{"positions": "rope", "tie_word_embeddings": true, "parallel_block": false, "init_std_o": 0.0, "warmup_steps": 200, "batch_tokens": 16384, "doc_mask": false}
Each number is 500 + 40 x the weight over the matrix's rms, rounded and kept within 0 to 999. Layers, rows and columns count from 0. Numbers have three digits each.

# layer 5 MLP up, 512x160, rms 0.156, rows 429-434, columns 0-159
504527518560472508484481519498544518515488532482497544451459469549535440512491443525554528492479493470500495511505497549473541486465538459523526463555528473524531481482519469536463440505453497451510512492522470494482517515545483577497504502543438524465505579429534471448482464475511483527537471532508531523505531514513526499442489546488541503545573511553500562486491585480496495489575499497566422469486544544426444555529517483542528488526518476525478482561449537492563560484544486
486474547480539506459429497451526505503460472492506559498454513575516440522455530526502447537495494389472439484501480594511467477535476492535538519560546478418500492408528528561495523532515439487541525455526519486501508513522479506473474524507438465501529508544498430464485501484552582455519523483558479536514403509566502471543512430535495470455415544434476449469530425486545445530633488557447527486469497529555525504548483517523485508591526471426492457446507509506476431458591499
433465570596484475455518528478546550475453499454406516491461463443447522545470530513508470503485512502514466493460472466484529454504416536548567447492527565536413520493503520527509501533478507518510463499516486521475527544442480495494503536537484469467517518470448460452559474494524507499512472529543460475479436517493539488454522455574484430551492487486546513523515502464484484482491521484482479476505452527499539487489502557432472545465509603548508504569476583471449522509490462
509499525498506493501533463527538456578478449452493535405496486444525576551482473517502510507469505511477365538556454552496445504522530544467478498493478511514464485513499557482522492543590518539506565549501560583472594514437513549508528509515492441520453434499525529482480463527476490515518477513490505548483516541534532473613551536546489530552466561406553454537487546540520453530510504500443539539433557483501509386449537491498476551431531510487578522543543500442495459502486458
417492505417534507445535429517464410552452498467483480627446549500544420533542478592512513541510527461525576429485546433487518472506479571542507520461531535472544545436495537483519509520507434459462473437540531469487529546461499474547445529546452517471574520506498434483543536479475492542485515520502416518516490465540564411550533527548463390556429477537482566413470584529500514564513438522578453422506456498535461530502616485530541486479484525490484487544522458485429550490479470
488503524519553496539482520516525489517529474472477488487510551525476466489505498468530497475525512512467449520489533493528497485516505491499503507465506457500461505513480509461483476474497462449514507445508473461521518481488496524436485503511503525532487431554448476518517479513557518471468485491489446532494487488442494471521538493470485476495512514530453459488509533476490506520522508550536503506553444473456509495556544552556458488520454540480505486545520571521485498498522533
# layer 5 MLP down (transposed), 512x160, rms 0.143, rows 429-434, columns 0-159
459514514498485530466459553585509563478468507497562485519487501540510469480529481560543552545454470542480489506506535469515476456467600542486483536525511541515493524514489506488485569523456535504447485478481531476443543561498530581470563532471492533441525488386445481442433536491548482516518543534526531486458505542518525502514495451537494520412446525513468491466487614409499340510495515506496428470497522549437438489505489533498511535512492439482519532512492574556542515503444508
496474461500546518486513470461466378573466457537502547445447455538522438472459511479414507498458491420455530495460467535529544488567512512546553548516544478487474475493497614525489510571510493495501523484483524532514562539528492425454438498577564523535509503509494539451530474504476414496557484503503488491548518572551479464565499475476509492502504563543516576454479573515459519475565517519531481530476423471475509533547544486529538582496495484494434423448496502464539473494561517
482559506522534449498465493537489439524469500403518515578549455443508492488514530460520531580523469565508474507507499479486508509534476540452459530478503524510487542476528574606460533472524485459493451471485538459460459520455501537440519538457483462436535529476501474466474538485502468444485489489494426486559517484511528527365467468558504463495487523380509531559533500574520410497491536499506494507455454476533493472487532473447470492496501430466560475549421536501549512481551472
484543522486483456509533537529476500575468473514572481552585467424567510488441480531443485405479504597451470531567514531462466427525483523500484471493483497516481496453467508444578478485520489507488453539525509533553532452487443469465475498477497449505529551494487463496550595523570472465531469511504511591507415553479525524432515477558489525439480447467440484478496509530497491463521597469528545492575400472477479482461399457459479460466478536461480426566520551443507549530511506
487410498443481516460577442395546478444528568486525523454532460422463510489559480499485497465464570503493534479491436508543511465481475526557412531494528503546582539510454466474576481546490438431450534534472476477504509441455555575446474534550513516521518488587542534504492484510554504562554519432427506445515502484493523466555494455424456517495487571506480575456448526467466545481589561519500459512459552413502473497430512476518490507522451495472475609464518498415489497434445462
499472464526530531561546554525508516468592550447450527524522544444494453498531486563482483466474420525503513494526536531528549494508512479497478466528492522503478490471489501487497548534477501425476517466522452475510502501516500469528507496492506481554502510536453477498496527488519509513488472500431429513483512506541485480537528517535535468524495485522507483514548449530512468501485530565500475476505494555536481560459513468491508499481481521551503550470505540517510484503471483
# layer 5 MLP gate, 512x160, rms 0.162, rows 430-434, columns 0-159
486513493463492412516545493503494540530402536563497523464495502499523463539519511463511480513499485505474524526467446616540498512503535520488526575503513494437469534501508492431514586494507484491544578508434529458515525538449417475565467543507539463527451460478544457517541467499546476566521424394480500460517466479483527482519462527461567592502546485422469468520426475514589424526571493531499506456410432583500545489490453484537494552627434496531503528502505504518474528512443511
471466548525491527512489506457525542524537477478416480462445569486451530555470480478505464471508541495520468551449462478484523475473515537559578426512483507597506469494545465493476514507505567532535513494572446512488497566527514560496473514507463471515518537555524506457540492485507506545482497523502547519426488482491482458476524484516447471551567483554521539434500507473526504528483531536496429499523494551477485488468468559478469514490552613541514527512531535481471530524469462
573521569535546570542525501504540469462497513479429574483520467463506455484475603568516471553546480501511464536463468497539474536512493554538520532512542432474421452473554565540469438556505446467534484520431452600533449558517499480529529483510507484447488491560528503544510542488528520486530541462547611427451544529507476476525553545479448478529403518488551476473522505469541510485458468471509458568405477508561535456514476528578476553433529511530503517551540529484521460496471541
530516478536474478524529516448513491399486518582556594487497432563556483480496423539485541519482509505502496536498446467491477526456497510517489473520550455424529477412487440520505492442470545459593474559441497528546510559502503411491479481464476400457500473467490461614481476473487480487572489559483525551469529511465393587534467567531455510459559506421543474486471487463547486555494537512494481524463512449538519485535503439435526552500511479498549497496462434457520484450525511
474539488559506548516548499499507531471507497515478498526523529492540490474453461442493502532497471479501478547476459475494480495502495507559473470510500473442509532466546477528536492504510528548486514464501510482545539499529496487508485556509466473439574510452485472533505509523464523446491487505420525474466539460515497458510466508580505578529484477474520406485548507476550451556445486558474487515439529510519495462510461515481535570474539494490506410477454539503533504488482501